Part of a small language model's weights.
Architecture: LayerNorm before each block, rotary positions, no biases in attention or MLP, untied embeddings.
Training: a variant of Muon for these matrices, 670M tokens.
Each number is 128 + 24 x the weight over its row's rms, rounded and kept within 0 to 255. Layers, rows and columns count from 0. Numbers have three digits each. The size before them is the row's rms in percent of the matrix's.

# up: layer 6 MLP up, 1600x320, rms 0.0764, rows 957-1038, columns 160-239
# down: layer 6 MLP down (transposed), 1600x320, rms 0.032, rows 957-1037, columns 160-239
up957 105:116123106151154154123150183168136132138120183106161133142147157129112139167117134113142160113116102154107151144129114156136140120133142085138127107127139157122113086132146147169140156114122178112118102156180132098134154175118097120094133117
down957 112:152116150073153134146134129074130162098146121103174151133155135127145129137110138129161147149142138133125133155137169157130108108091102112113147086093168168118139154110143118167128093126098111167112109120162136106124073117114138126108127131
up958 103:078119132128136140139131140171161106135139138112128118171105120120105176118101159113086116128172152106142112151167145130109135141076160107113183132109120112121133113110123154111099178130151138136132090158134166128092124119166083091161148190
down958 101:164103136126166166129124069102102123120088127155132111171138165121172154121144135152091091144157138130098109163133138172136139130135128131163150149097123135139117152103115136148103119137124139127127152152139108092072135133157157105105102120
up959 107:148139137160138118183064103163124157126081102167189149113116131153069090101088122158167140162129095128122154104135149108142165115156159100108078137071145121115100120114147107122098156167132132114126158097184166143110118120134125106136086134
down959 106:113129142146119131152117088140142113123124134162148133097116122151148126149134105123125134092136112160090106118108062108114128152160114089149142158114149067128140131132142133131135124130158149101176122207119134167087157107119142078115130139
up960 107:173133103154121105135112142114098141121133156120088147096151134109115112090123095129115112141137085133141123143092149189080122125148177129157081137136140172152139138097124139164143132129134107083137151131104170116117089148111133146110176131
down960 103:116156146131130194140098137133120154104122104150109111137180132137137143095134101076109144126119134125134173131120146151164164107092092086157117097124102089124118135155154154147123114167106123121146153115114141129109115131162139126117135146
up961 096:131132091089087110155120092122113133151136167157142125136113143167132137200164134128136156157104105128148125147135157133141164147149141135106136091144105102137135140120156158089117121122141114103177102115164105100131110112163151121117106138
down961 100:154055118122115130141185163129142111119085127116102106162144159140117162148141146085128155151132144125162101150106129140123091160124108132090166162153073114149128118099130138114095097118129095083109122132092143128163143112160141158121152157
up962 107:144178124062125101117167170126127112147127115148176144131124107129162137156156140128114100133138100095127143134118069128150159154183123138079111142106134126140115149142133118115134148120153100124122146118125130090128128167184084126159112162
down962 110:143104112115106126153134133199087163125142127138131142154093108084129187126122126107142116099099120153147104156104134166139105148118090140148143103147133143124102148127159108182142165123184122129071122138180111105132104178116158099112094103
up963 102:110099138169100109127170113103135173127093073090127160131118156113168108110121132101177076146121159110167112113133135131120129102093141142178148138152112163125112137113126144129063133122143139129143145152114128144126095137140112117081133076
down963 100:113077133124118117093085171132099149144125106136098150085130156143123106065124116109142096075106154140140166174123113149077133081136128122143126167123135161136127135112160093116139130110133111111134139138150126176123121100145128103155139150
up964 100:092123087110107172148134118105121108147096111111101098203112120100136089129160076177143138098132129128126150130155168151101081123106119134153168125138117138121125114147138107138175111114127110163133142092096093157093154101074124143118151114
down964 095:135126162124147175157073165128122116098135102124134117136165129104150101150137104157138117123119167154176082063137136119129144186153134101117118108164123107086175125126116155154123137112168133120128122153097116130092091133123132157140160117
up965 096:106134107119119128103107127084165129119165153154089145114189146162115105145137148166137101101139106111120195126103114138143115100153102123141085132095044138124112123110104150137061125146176167129121098132096130126076152167123087121139104121
down965 102:174138121110115122097125097101119158147132096110130107128127128140115120126154116129126123153161157114127103176126102204126130120110098135158119119143163121166175152117098126093115137137098135140119121153137161142163138111104174149109115135
up966 098:158116137134104114146118077158117137097150120108091132162129124145124106098165105097101101147139139157107151136129108109160171125151122146123157141099103088093115134084176075110119137143143171162161114138124128129103100135175144137106102123
down966 098:128147131133121134130148116155116156140130086155113124123158109140108153140118110143114141163114123101104148114124115109132145099161187119116074093156132109145115147115117095159094143103129119121127144082125066130119137149130102160138190113
up967 107:134126120177157140095121187111132126090122170111096107136130133122136151132115159182157133129113147103112140167144078101124159151106146146085156147148172091143097117097141130113079136124160083113141110085159121096107160103123107120134099091
down967 111:109097109152116132112116110108097093141123146156126140113123119115095095154162108118145102112121176110143134127135146103084077132141177119131101156095129161077147122089098153105161140139139136128129087112103166164141107139105116098116111123
up968 101:088107097152116097112144133158117097162152147107134059127111128095128133112110138162116135167139117128150107124100146153080101116113081117143135116119102112177117134087128145041080110115145156156091084115164146117164121170105132156122128149
down968 099:142148105143123109066147115112164080149092121156111118102169107092098122137166131160097168161121133167092097089169123124117133161095135143186150091086122129135151136122112121139179131154158102099131140121168159144105139165098137103161136124
up969 100:137140148086102147121104123139142158111101095110115101116149107133133144177137156141083117140137147159079156188112139131143122146151145141123150124150092122131174119078136149120146117146116102125118147123134164090115100110092139128085142124
down969 091:115170149146138162107126119164143096152103150146140163126162090111114140105103138148126123075143154138138100124139088137142115167141100174125110069110135121110133152113133143159111139140141110106188103153106089116128091115083159139125115097
up970 105:136123105118167141134112107138131174136159148116123120104079099136157158122145091131135097137106178127129148121123113145108103135116151130142132165108079125145151150100092134174138118150175121112118112147113101103123137132121127122110084090
down970 100:115077127124145145106145091110121169099082136099095128168135095132126133139097101141175136159130110124079141116142108118132080088125103138179131146161140078151102159119190161142148132106096139081112166140141151126122116123068185124152120133
up971 091:099139141161109108118119131102118132117110132150151113149142147130111122169156101095107094141129145155091104144179111132133111155166098118134124154102149099131138087143120110140138131170094125050097138163113106127180061086137126105121126113
down971 089:154161114090136166127141113117126144108159150141153122101128103119187103152093131156163104097130095130147164122116130136086143135137191129128129121136113115175086161157165136147111158109152150137131141131144130112145189146129103151194099135
up972 090:106095132105124095142129150136178125137111095161126130073142183136140117128164116160181073130083052134132134118137172146140135138165143178135088088107097087145083151120084168111153099118144139079130150152106102101171095091157140140140150108
down972 092:134110083137094129120102099097129125082144126123119164118146167148122152152122119117087166116143117125105132130152151190148093115100167098149152122119150123137129142105165113132142154142126128105125143159129095144104101127121165110120114129
up973 101:098094116125139155142102130151115112138123136113145152114127145107130159130140162144107114135119105139121122135140086122103146161123111106138127162101104108143109104103106138101121156171133115125163134153146142140105132114116125117123160110
down973 107:129100155172128093143184118088123158119150153136132115145118096120141109144159139138127154119107131124110106117124144171123157144114134142170119106117088113131122127143150146130076145105136092178157131118107095112160093143113114114100110132
up974 102:125116115091139163169123115162141150136062139169116111096091119141139104091131123201148122135122084141118149155128132092144140131106142116071134138158118157109092108091092177146145111095093102121104165147110119115063119136128141126090091111
down974 104:115125106135145096137160109118153135149170124142132143125122144129169117163122120153100111168128152149137094149122122156129159120142108138111126135070129113134122153154102064125183159148131126166170087079153134132150120084128130143150116083
up975 098:120137112100117156139158114099121077116133141116140121107087151103117063100132119119126111127172127130111129102131127091097112123152129126117118175141137125115184121118133121077116114144107093146112104125151142105129118104143125128121099133
down975 100:129152106161134191176121126175100135114109094131117165127148148128126115123140159074147109124089115159097110098117108171105102132099123133048163118113143138152108108136136109128096073106127129134109113141128120129100130113146114117107109107
up976 100:157145145116128130106127160106128117125126133128111139125177147123174136126077148152119133123141152139122160145102111117100214131112124093134138183189137101152126120141131067094153138135113132156126146106116160155110174126123145103093117116
down976 103:064135108126134126126101107099123133131129081110151143101152160094120086123119083122138154153094088079103135119117175151102124130096098134094148134113087145054117111202123107147128149088111134129146123130143105128117125152128132133116117151
up977 106:133144094135101107123136098144112114133146132145087123132101155109152129146092145130149127134139135085162147136165170141052146115137153123131160104156121119097164147126126129114172145173126152108121131109130143137116138118152135120134150148
down977 108:132118127111156145135136144101190094136132118169142158147120110101143181148146152133160155127123121128162097147120122121105133121145108090085133151151112084105123155144124095117143092142101118130106135135114130070141136127141131121145120196
up978 100:114105120142123141122105124171129106125140132103146130123096139130111120124115149133139079125124143138134120134113181129136086145131161089159137163157159086147101103145111140111108114127119136148123104084139116108107085135132106121152160110
down978 098:158116128143138102124136108081111146149113134122143122107175120165127104181122144130132106121127148103116129152147138157074136157131115147170125134134148136130116108135141103149148092149177117107120148122160132120114101141147114154108135148
up979 097:127119111123135121168084157122116060129166110111158136117143125150117140132096170135146142119117135101153107106124139146143147120135112153126157166107160211105111122088115095117141112126158128145120158112086184113050110170159130137144135123
down979 100:099139114111120150087125093118142105106139094100139135085121107179160152130122149153177114115146116172089097146155149143126138154125158151152139118136107124086118167127105083142111075127126131144174168098118124152144148120135151130145170105
up980 091:168083117176123109138080110108052138145130120153151105095129083159160128148137127086151160141157135113108130152093094141172158129142119126128119152131104134144204137123099157116094129140139172118167129158135142140146106119149110131130154098
down980 098:140154120088153125147142144172173135157115122091092141142135145122078097124087149149099075135113114128113095113154155141089082113185148155142119163152110084136094135157177136130123101114136108164151155127168168127101114148081145116146115135
up981 103:102122141160110096086097102162107153138153160163108093152126141130117136147129164109127137140139105150111118146098106086132110143128128159095199123110155129123121119107156106162102146151105095188121107102116157162096188110131135105134118157
down981 106:122108178158107139138181098110163170110134118093130140208114125141119130126110150147148125091129118114146102120145140134172100095146152123118151106121137121124125107114096118106141120129124156138108105118122111107134139128136092158094096143
up982 084:158139066109099151121112104130144126114114173126141093118133129141087147109134119119168125088138143141122126144149159123138185137136132118113156144102146130138145102137163111128132142126103153137117083126149151155200111131118081136136106130
down982 090:142081122168139131107164162121152116171122103105112111082110158098142122113138148166173114119138129145127112141106129131153095163093147122123129126127114136092088116115129105138160096101171118119146128117094126118120126149148168137104115115
up983 104:117084150190155103138081087107129160132138111111135133092129149057118138124081109110175123091090131152075128115089154144125104135128097103115131134120141133111134099118080116117142129116106112136126125156139144115131125112099133156115142169
down983 102:157110095128144153116143116124158133102083171096098181162143105149111144137120208155135107109164109118128162139161177149149090101178160109117145134083180104154101099169126180096117130104118125107131135099167123099122167175111175159120139117
up984 099:131066161111126130115141140143168119106128161147112104145107106123111128134153142139159147116143167117144099111126150078086118108111190134151123121110119129074099120093108129145140134161142120169138150198182105138088118104091144137124163149
down984 093:149161131079181165107153111089114120108138100118130140098166137127114108165184112163108098107094161114123123154128101160164186118138091126141148129115137107130090151132099086134094112128118102112145109136107188124078115118168143112161124101
up985 099:131088175163115116118169185100150114158135119165123118104114133147140160098112144157142132106119138092089121137158158106115127122100089095172118138131136119144113121123142129099126169118121123119123107113134125096074150096119120097144120114
down985 095:146118082105132161119125094113093134127118158160163147124158130090135155199127149173126157095125108117129144145133121146144145144151159162134146138119113155101133202110130135136119098156140133100114130140086124107133157112119096142156142138
up986 100:142114128130074084107069125151079151084135149114140157089144141135137120133102138120129127168122135147128110153162148119112121121102177124099131135096117174149152128120149154135087085131141126099115124151115146139109103131095082135148122127
down986 097:164159128166137111156133163101116161125125121123119146158124125110103112122099113156148127130139087104150122144154166128143161121128084101134153155174157129105084113139143150111166121137107119125165163107192157113116130140150105155121121153
up987 099:146114096127121137093143145124142141124163070108110146167149101105124105169149102131181148103138122173151146110130139081129146118072154108135146120101131152107131109103111147119107144182177135110138109129159128090111155148119142141116090193
down987 095:143172139166118122180137079139114103129120170113148130141086111150152108133117126109081108133140148127070110166129114119125145114118102092094147103110116119125126152108127146096108124111139116143087138172100106130092122123124126137134124104
up988 097:168082141130130133129125107122078099148148114175125110120099104161148119118130117150127128135109181174132169125136100100100138129162154130107153101125110138101127135139136125106120119171087145124118110119151083144120130125115150174128120106
down988 102:092171144123137132130193134122145131131133132096158160121100164117123150113141129144134115214160099134122141113155107132146137122131154115150102090137108127163150139137106128191109117087151126116130142151131128155147145153098182128127140097
up989 096:116106098122117137143116096109106100124144111103154178133106120116040118083130081147137109101090147105149126098111133150098127091127118123128113158132088149095128124099136127097126132165144158147159115116117098122108171147123189092141130121
down989 091:108128141121119112149078140137132128184132145130088138113161092146130129139173132127118140126096112160104094083164122134137120134127113144123097129117100136139149073135058144148101080175081075102088102149121092141100121140119129147137161107
up990 100:176118146116101159162141134096115143117138118069139128125135149136142098099167103120101145132125109112081116133102125116078121145119114093130122110108140108161098084128102150179158138153128137146129139155110123149136101111138147127078119147
down990 100:118169095138142175085152158124088132133124105122152130118130137102134117154120132139113140130143099160114137111147107193151128104105128107140128120146142149137129141144073111132144131123109160117105110162110096125130095135156128104125109148
up991 096:150140124118104119123116121122097123161097136119112127165147115110165120130096122092138162106167144104080123145094143082126126160171146118114109199096156112156090131109116149122142143109133199146152146128129116144110104147177124118099129130
down991 095:114138152124117081128124139087116128141088113125100148147206146108123147135115074124132125114154124098137142133139127126138138116107111146121130176197119106146133111120123110117128128121155138113108122140147155155121117141104081113137116112
up992 092:142085120123091143112092155114134142125112121132128136162159129074128084094140095189139145092147167183137157161163130164109092120109165088144114128111074165121088141099152120113139134098133160091138127123084129146161142174103162105156132175
down992 091:094171163134150108130103140145112099146120144127105130115132114126146106096122137127103121146136112147137112104156166128086174153132123109110141120108134125150079161168160147159153162102118147099099176109130155095089124095137121145142102146
up993 103:137144125134135119148147128104081127180100141153114161111112108090114134137138115140124084114135077137121165100145096134117110138078119146121145089117151134109123123157094139123141144118148166139127094104142170114101137125146153099162103149
down993 115:162151148129076155124117145131123189120130130085148108111127106137136124130125134129132139140150138145118077143158076145158172133090137127126153146132082146157138116179085105152119150082069131131144104077124122131135140128144144081123120118
up994 110:136113114135159125103103160067122120115192162120154126156122132095122128113180122133142112080109148146108138125131095087104164122115170165105120161112113150154101109150123123136176121086117117133119109107127122144116130120097104114148111132
down994 108:129153161086113096131100092128114095162145157114161156121140158080139127121141120114131154109132107150136118138096115125112161105151112159103153121137134078156089099157117139125148122164135126118159128143140121171100109148119112127148112161
up995 104:098130110137102126152140142155115115138131158137130117144125138111125174127111129161164107123174143109113124139110104161068108131122079128137146103124140160101154143104063116124108104092158148126131115147142118131112122118107142136103162122
down995 107:111141147148136156190123102133118125153159148159094153201110142133098118127152091156115131129119111138170119131157114150116128189145137128166119097126137116121110122120096137105150115164111119108115124126104082096151138100103147106121126127
up996 101:152143128098107113104127119107154118104130147089168127129137192130166113114112181113107080117083091140139134141128145105115170118159113135130157120157094095133139155126100128082122127123150137154175108110097098076137149145126110156102090123
down996 095:162122127144160105173142101092146115143136078100127155076123143136149095156097102162086144164125087112138149113127137119133087121100134145148129102099124132112163112119078132108128125154119125129156108125177148117118147086140077101136105164
up997 086:142172165098174151132166097149149133149120117108074083115158143144111116101132138130158069160133129101117119109156111143119125114153164101149131114138136146185120112124123135132146111170108129171126156126157157120177143169150156130137133127
down997 086:093102133174138128139107171145126104109171149146159173131114143149140163129163111087120151116135143152118131126132131150107112137084141112080127139146140109111135129105082143144116117113158141138102111152107134137145115099146116103111087123
up998 098:115149110131149173150147135148123124111157087104203142077131078137129121154139135106117116105140133116125071145104128121156157121144178110190116132137085149151132139126191167132074128138167138135122054090165123135111174142103139105110138130
down998 097:131131113133108113107120144135162102137119115098154131128100140161139123095134142161136090116123117148070136175120150103120147099154132128150194090120104120111130095169122144142134120095161128135103113130108137090136114131156096172141111097
up999 105:093176150129141118159083103168133148141105130136106173113150141123129107163142164113073107107129166071116114183089112094075097122155141130119126149137154112080165101118146124134175135075161129138155092103149159126115133127112137115128128111
down999 097:136089103124120136145139128118136098163131116143151082121131182113118116140130092157135175125167100169147149147173140112121131142129135115165107132092113138115140126121205190141129148114113105143149151110088166101107109161162125144168141106
up1000 092:110153135139142132129149164146181117151117113121109197136140131141137114131146116156137154117081102132084151135110103157087157123128126117126126148143128130098117089138133139111147112130120123126103123090157141133140089076095162096125128089
down1000 091:122131155132129113146112151122082120092154150159142090110121148140131092146141178144128139120141122094114139114141143095159114117123138159139151138098153076161092155106145112117167084122162147085134160122160095109166156136133110114125103132
up1001 097:123139139095144136116141165145089144113137104150115152141122142131163159102156103116171109116133124126140094152129123104133182162096113102150126167089138125168093110140120153155114140153116125088116126121198129129115151093128123095097100116
down1001 100:123127101131154098121111072149140158148096135119152131118108163105132117154096095113105129115151172084142141111153102134145150111146139174149144109153150110148167107114098128103119107129147116162129133106096109115086083148121114128094123138
up1002 104:134154166124102098138125077138126157108137150175117135107127156114089169129096125098114099143130177143135101157162102112120110114110155145157132137126126132134108139107070135148123110120101139154157095125138128143134068168136089080141097110
down1002 110:131127124131165126108069087130110081110167082160106124157134097149128103160121103131160149164105118132151092096075120152159124121145143116191141154106138173103146157127090139143108078156131162145150124155169124105103105189112145108100110110
up1003 101:136114124099164119146131144085096071124107112134144137123123098149146103108083151147168113093126175113146119142132122154140163102098119105127134140100133124145096111149180140124113156164107134102106153126172125136143109160156142093142101135
down1003 106:148129143160126156152148196117113110111147080117123135156133156188125088109151154091109093110115108149105136106095111116107128135117134114129116127142085142129150095113165175147161092125136158104160108118064143108136144134147142132116132143
up1004 105:133112142133151133135127162110131114120089100100163114127121156152153095110097111119089126138124134155124145139162155130101144073162144108158125109101160127113094108103136119160122103123155104118116086156142166142124109106141127093156116155
down1004 102:131076107107100111184088137132098156134132134097153150150167158139131132142127121102141122133116148132123130119135149162128091154122104152099126187113105111107117107085116145162135106168142143096133127126145130165122129164122114132179121128
up1005 102:129117119128116118135142143138132130127144101117095163128144156104134150128190133143170100116144171136138118102133098115086149131129107125101149142085083130130135130124130106110083116105151077079137157155141122083151107152153146058146114123
down1005 101:120145130167131146112170137114121098123126128152164116158127148169129112125123106102148109114158161129112127109096143117128073147148119181122122159147094132137175088112109103133126102172134144074109096128096136133106127077139135117123141114
up1006 094:116114123117141080136153116091078151136164078131101113156082137109163112116116120157141132115130102097131159144158166142142102142127159109134134113136179088131128118149121119079112078101138125132137123103150142129122164101164107138128128181
down1006 094:117163127152134155090117138155109140146151109141182120096098100099110152130121143099114121070152099121139135157141137111114123103134089174132165082080079104096090060104134118128133133147123156134122154114165123124133107118166148128100123121
up1007 098:112145096105161147118174135152162119121118115146136142117139124097135190140147188114084120134142148134129163143114131145109116152155165152143117127112093139079157084084155167156139145127114140191113092115116128119093134102125106124080143142
down1007 095:095169176110178118135143132131134098149115162182147127162147120136137104086107130102102149133167160137115124119144151091133163148100130128126118154133114143087096125099135116129148148164116115149095112139095130118126141139125144138128146127
up1008 104:099149139179135126100117124123134166140124112115079124109093092154153126142121103102154091111120120145103143110114137160149152124149120148132101107147135150116150128134126122124098178156098095158142096131151155117138133122117136126137153090
down1008 105:134151093133140128156115116151111131140120119143190124129128066119134124100086071150129134072132126144130106156156087127096109096122093124129107099103152164133155075145165167091156140131144177140165143136123154125131135144165136149137147108
up1009 097:134145086126116101125131153142127148106152136100111160074112114160148167079105119146136071131086114124115148112115100163128119077147140126127092098116095117160137130067090106104148127148173070105119122155193141078129121120115120111111124118
down1009 095:135097152096107079203139114125146151106168098155168113125159139138086137106131107128130110154096156132111142124120162120106087097150094109147152122148097157155097128135098154093152086138135108152143133141135155087149109115132128152143088156
up1010 101:134090097161157164123143157120149160086105166068142063120139142175103176119119100155123127130114113086100133156147097095141107155093143102109117138125116108161131130129121118139100121111122136113098091128106132142121123100133135136204106091
down1010 102:123133130115119147147133130142137171124145104118121130101122130085078125087181099129152112119138139160151129138137155132153114156154125128096118111098138164120135137146083146136144138127113141130090136141087143116125087085162113131121149074
up1011 100:130169124110098116116103122161125148162078129137121133129103085122122124151160120153131104124140171122112116120105131146137111169167146116100147115141136142118140119150144149122111162108119162118122127144096172133095148153188079150104153119
down1011 099:129088113172140130114118147089131087129098132120132106107132173105147130146116144170102134131100101141130157157146135081147110122119138114169144147119130117098106130086115096168131103157099114152156149116138080108173160118105198092130107125
up1012 099:099113169129103127144085111167128117130137089095128114108143117106141131092163114140128105126132098150160117148076140086162127166183080131098126145115142106134113092133111111106168106134113084167111132116121126157109101119118141146136138139
down1012 102:123121099121087184116142129138106109124096134100164094150115121124083127115141130125143107116116123090107130156118180145125123102103126133138115139087132157134113149110130128159146089141099173097095082135109137111100170103153098153121099132
up1013 117:140122105116144148159139129112125125144137109133113139131137151114133114117145098133127102155097113127126129133122132121152147125149118151128116089131151124159128122151136106105162163181129181098089105126127158117112112118097126108169143084
down1013 106:115142135115115105096139093122104156173124145116183123155168114115121130122122116117152112109090099128117122144188109151129175116150091126132140136129115106120143148167116103128107167142087154118144168171104138106156145111143138162152136121
up1014 107:143119137127130092132092136142148115084117111155120148124119119072118151101153139137099130116154146136169131122099132160138144113104174078101105121122159203129087126096146094087093148128139092153107154136143135078151097152128108140095115144
down1014 102:160120132163174105128109124115155137077116156109099124139114108142135112121095114165110143087137100131112129123118148147113094150138141078145123116115174132087118082100115096100122121139095133152134158130121110113085097148085149129121149146
up1015 099:160136086157156131075086068149096137163154086129118116132115121140122122118140130113101169097103132147109147160127134127165144153156149108100108136144094118158105116119134076114086125127156144222119156150119126107120112151082153104141137103
down1015 114:126086111130156181139077105116135153154149124146126127133070150140152121139159115145146170176097124097150123141112159091116103122128097083160109080105078077155120109165095112142172141106138093142111133134129108110155136141148131134140146118
up1016 092:142105091132126117160128143146132124110126154142164142154133142163107109085111115128170137168139146103078169172142127101131130102148147159150137154101158149178083153122135150159143109116154147124110125135077125114124153084110089125129125070
down1016 094:160104125097134154143095080153131132120124118147086099132099136119149110142163140138119080135106131123149161147153179127120131142075132182139178087099165083138107142113102111157121139121110159103143129135138115142124131119115132105126091083
up1017 103:146123105092139067112166093135109138132148121147127119117145146129120097135127195128131154121131143167125137126150076109159124115117110142110121130117132171064127113122084127181128133127109139126146149097112163138137160143178103135075136110
down1017 104:131133162147100135109176121138118089115110124151095145137104177122157130114112160092124113148111164096168125079140112132155097136115153141114112127112108082092142089122140136123103138149145108134141123089073110131145117140133128137133150134
up1018 099:153109136140123113096112123090101154099099098119128070111152099138185162123172112124128137131128135131100102168135090148121086156124147142135153153093141141185160136101123070153135150132161134117108103082160127112135148161124166126143164133
down1018 099:096155089163108120155117156151140151142179140151112120088143147099125098110102109138125118094102133133123143094097109146138140092116151144138166134141079126145133170143104162111149141148098091123151129094082167122125147134093070149095142138
up1019 110:129106134105100122158097121092098137091160104151101089119114136143144115138131112148156107104082136166161098129103091140128138096100141145133112128117134109152128169109133130126109080125115081111123137134187173180130137133081123122103135118
down1019 114:088104136130159152153121116146133091107148144147138146095070122116114145087137133101127116088079132192132168113124126137100145105150148123122134138121141147155119130105117123118119120140152081132117133089130137134141104150115111094104135135
up1020 097:139096130143117128115082132174140114109141104138145124183153137117161108139091129133143171103156106147107151146112154156066121114147159099133133153127126114084153193142119120121110123183106104074135110138148122133172116110140088117135182109
down1020 092:097128115152111098132148123169179108153175155081087122141116138126089130134110133110131119116122138151119135104146121157147148076107151092120146127125110104157153145139148164139150132146134131139162136095084149148114147137142144157111146149
up1021 101:128075122191114144158129130093165128165135158165099104192123132090114130109181166150104153112139105103199149146090161121118150126167138110156153114118134125147175149088145151143099107130167119124181153106130142136155116095126098132087095113
down1021 105:067147119128151112140110111144118144126173143112161097113134111121068071150140084168193146148170155105161106099123162137075160114100125142099101138154132142108085108120118139128108127128143124103126118136124127102133097137114108082124144137
up1022 105:131131127092118180173166164100087103163162128146110087139114126151110116111104158169109108103155104115094114130112137142112155132107114113162129154116157112166142091136094082108126112139136090143140134093162146155077159167091131137126136105
down1022 101:126096108143089141172125127163149138123135132144145117103123107099123078134096139144152143133141096089145160110090104129099166136087124144130159137158129121140139129113121143109091143166092151170104121128122184096135116173135127130174124124
up1023 106:166129083147125138158177085116141136155123124139150110111167127138108110090149123113156115087130102110101170115189133089156106136155124117122136108131108152119135137173152096107145187122086157144099148139113108159149142111095115103172104122
down1023 134:128112077120131140144113174109167106100118126115091138100110146122087126133132137134110091138122150145115118147115137115117093163110167118125121106111158145130120084163139111156163117132149135097145128117126122107139106136124140129113144140
up1024 096:126121099146130122095146175138109141140170170152143113106121127140107144092144122135124113131131089133163124143083116180119075064094108154153088150101141144143157143134132146102101094148150139120073150109139122153116104107139083114130130160
down1024 095:141143089145129138113139099112094109137084132097131132153131112142137132111143146134186151121108163100109078126131131147161137183128133145111104120176092152136113157085154141111147117121142133144101175118101096104078145139118110154109153154
up1025 099:150138129139132118141152086144156177105141097119121162142086165147133149103169170126117135124118137142116112156136124124104100147127131138092169128151128130123159164122148140159119097148128116127150149118129095180169121122147065093085129117
down1025 096:123121153094127135132153151128155153122103155126081103167104193103076121141135152182136121174080119162108140109093139105097129137115128110127140184172142067158117117147155123137132136137143085157093146123118115125191141152148155179115094141
up1026 106:152144139099104105151122167118096117169113125103170159128120138135099148134117187162142113136132129115132128117155111123138125120120075157112101121159116131124131147103155150142157101156121161091076120133158157107095112135121110135135104161
down1026 105:119145106115127136124125080112132090148099112111099112116116105136178144174103063104131102112133166101140115152130159147146109196149164126184152127174153101107106126113137121123144101134099091108142124120119114118164183104129123089087146128
up1027 109:100130123126131131143103119175116129162150124130120112135143160124119124107129094153063139143174165141085148140144101196113127103117136103153075166123147161182089118136127127156091135180105148077119126167169129147108100136103114087143136110
down1027 114:155085116099116077120135104142140120130126143125125132165162113134104093092127148114115134101147135077103137134171084173084105140102133153094140115144158088164134138117162128148112107122110150123145171103126094151180115147112134150128083118
up1028 096:116102094147063153127155130126155133161106123144115134159142120089117145107125154158105138119111148144147131120132142165067139131132159127132112099078098118119154109123098144133126082110139162150137121139077101124133129145149114145124109139
down1028 101:112139123133150145129099100094126125139059137129123102155135126143128133127156141104169105074170099086114136169139130138092140077149111115143166126137112101164136127145150118136133102111126135114154122147152090154103129135138122110176121147
up1029 098:149113137094127115169122138162136140142131174137113113107125089102143120178151132129101132128121114045137135137146121133133157179144133133126137147138147129134130130131133142112177151162118096104174130124162121116131107149135163083128122126
down1029 099:149109139140128124139071121110144127131091142138140102094154139110103116107128125100090138161103103166135165122094100117095162124100118161139138128146188103137163156140136116115078122104110157097117125169159128134134128138177149112120172114
up1030 095:167133111124089148117145131130087120092160129154123170118187101136151108072152162079107146141150137093114162141126133140135125112145126088132149138105127157129109112106136121131158122142119170086082122156145156141125124092131129151147126141
down1030 095:149115106119124132162128142114164143107145162133134094142148146106143151108134154158156091129111146154143146113180104118121127123125122110137108107141134157112138143111126129134090146150118130142094090146120127121141147169129138118098152100
up1031 099:095170114115137171143093122128095142131162172129102097117116117133099118144131154147136124124134148128142116125082114142080138164091078114140110142119101118134139121129146123111099140192125084140115118096131118125130155155119088135116121070
down1031 101:146144136165131186139136127139120170156110156097081172113144141125146102138141150099133129175138137138119140091123174153091102123101123140134155110186068093147176167154168135123109163107138115129124122140141097151117136157086128140138139112
up1032 096:161126135133133118110125124129135088139137108190128115147174138123126146094090140137137124103182098121096118144141119109160126109139151100084122168139149116128120149110129101108116155104136155132123151078135112151162098095144094114120116138
down1032 097:184149121150185115074146148142144119147136124126158132153143140081099131092102097170123156140115083136154120123122095153145133130118121119177168106090161058158147129114131086110142108115135155139140119153139122140121127075117162167185115141
up1033 104:173135172133120077132136121139102143126125152137114131101144096144107122107113117109145085134124131131091162148120097166127133105134135128137123080145075131132071087105078119142183107102144139138133096124108122089095144136132107136149091118
down1033 106:127097124142088135130116102078142105142152111107078136113140156099125132123151155151115130117127095120096118141130137148143136094104113096114129116118141165144105106122128116155107102158151112126132082136119103115140155119149167105120132127
up1034 107:150146092183125140107148162155111152124168122142170147162099123121141108119138084120142094119102097142121122102165139143110131149137160113094090106087141137130172136137123153112121134146144163095177125139149129138125105152113113128180124107
down1034 104:113126138138132132137116143087142121129113146118100123145180101097151162131153147148114139103171130136142105158126151139096114120117077119134119133124117115136089124121080108135125127079110160173118101152134134102120099138116150125180136118
up1035 097:207112131120096118160115141140161167125154073161148122100097145111092105125109103115189104134089154111175111127167150154105109125150147110154126149102086111149129111104163139100145119107143122130199113081136102110142149151175168119118130160
down1035 096:115145167102171156105102125111134123129150115111130115147130121108100124126111138142088115150149129170133113167149096111128115103100187123136128139160133137139115194167151143110141171132141113113174111132108154131113120086123128155150099130
up1036 122:161165130090133092117102179088101126146097110155096119125106148149133151099132114120147104116116118146182145094108069132124137068170065170117133129148124117127159129157125097089119121085139172130164106111095108108109155150146137109166152124
down1036 129:155131094094109115123087134174095105133116097155123108132120126114062110166117113117123114125138177134142113152132089182102106132121154146174133122110133113137136160154121145173124130130132172124116115152123106107199145123111117129136148132
up1037 101:138156133104142177139140120174136115099109088161111156099136142133101109103110171118088168111132128134120152148105120123119092126149127156115171144112145117136118104101152095113107111097130100161154148128151141139146113060120122130164117185
down1037 096:117117146131156139117074132120129116145139159123108131071147125100136117115164143097149157158125149150117140132111156127121124139105103138134139155104125105159127139076156075151108140137191147131088109117097082099135096084147103108128173113
up1038 131:143147126141083114150103124206136158092132150155162101115113130165130139133112114141129130132134123140136104111138086137120149102133068153125117115109153112141135141120159119088085112145152106145119140116132143146068116158139120140134134148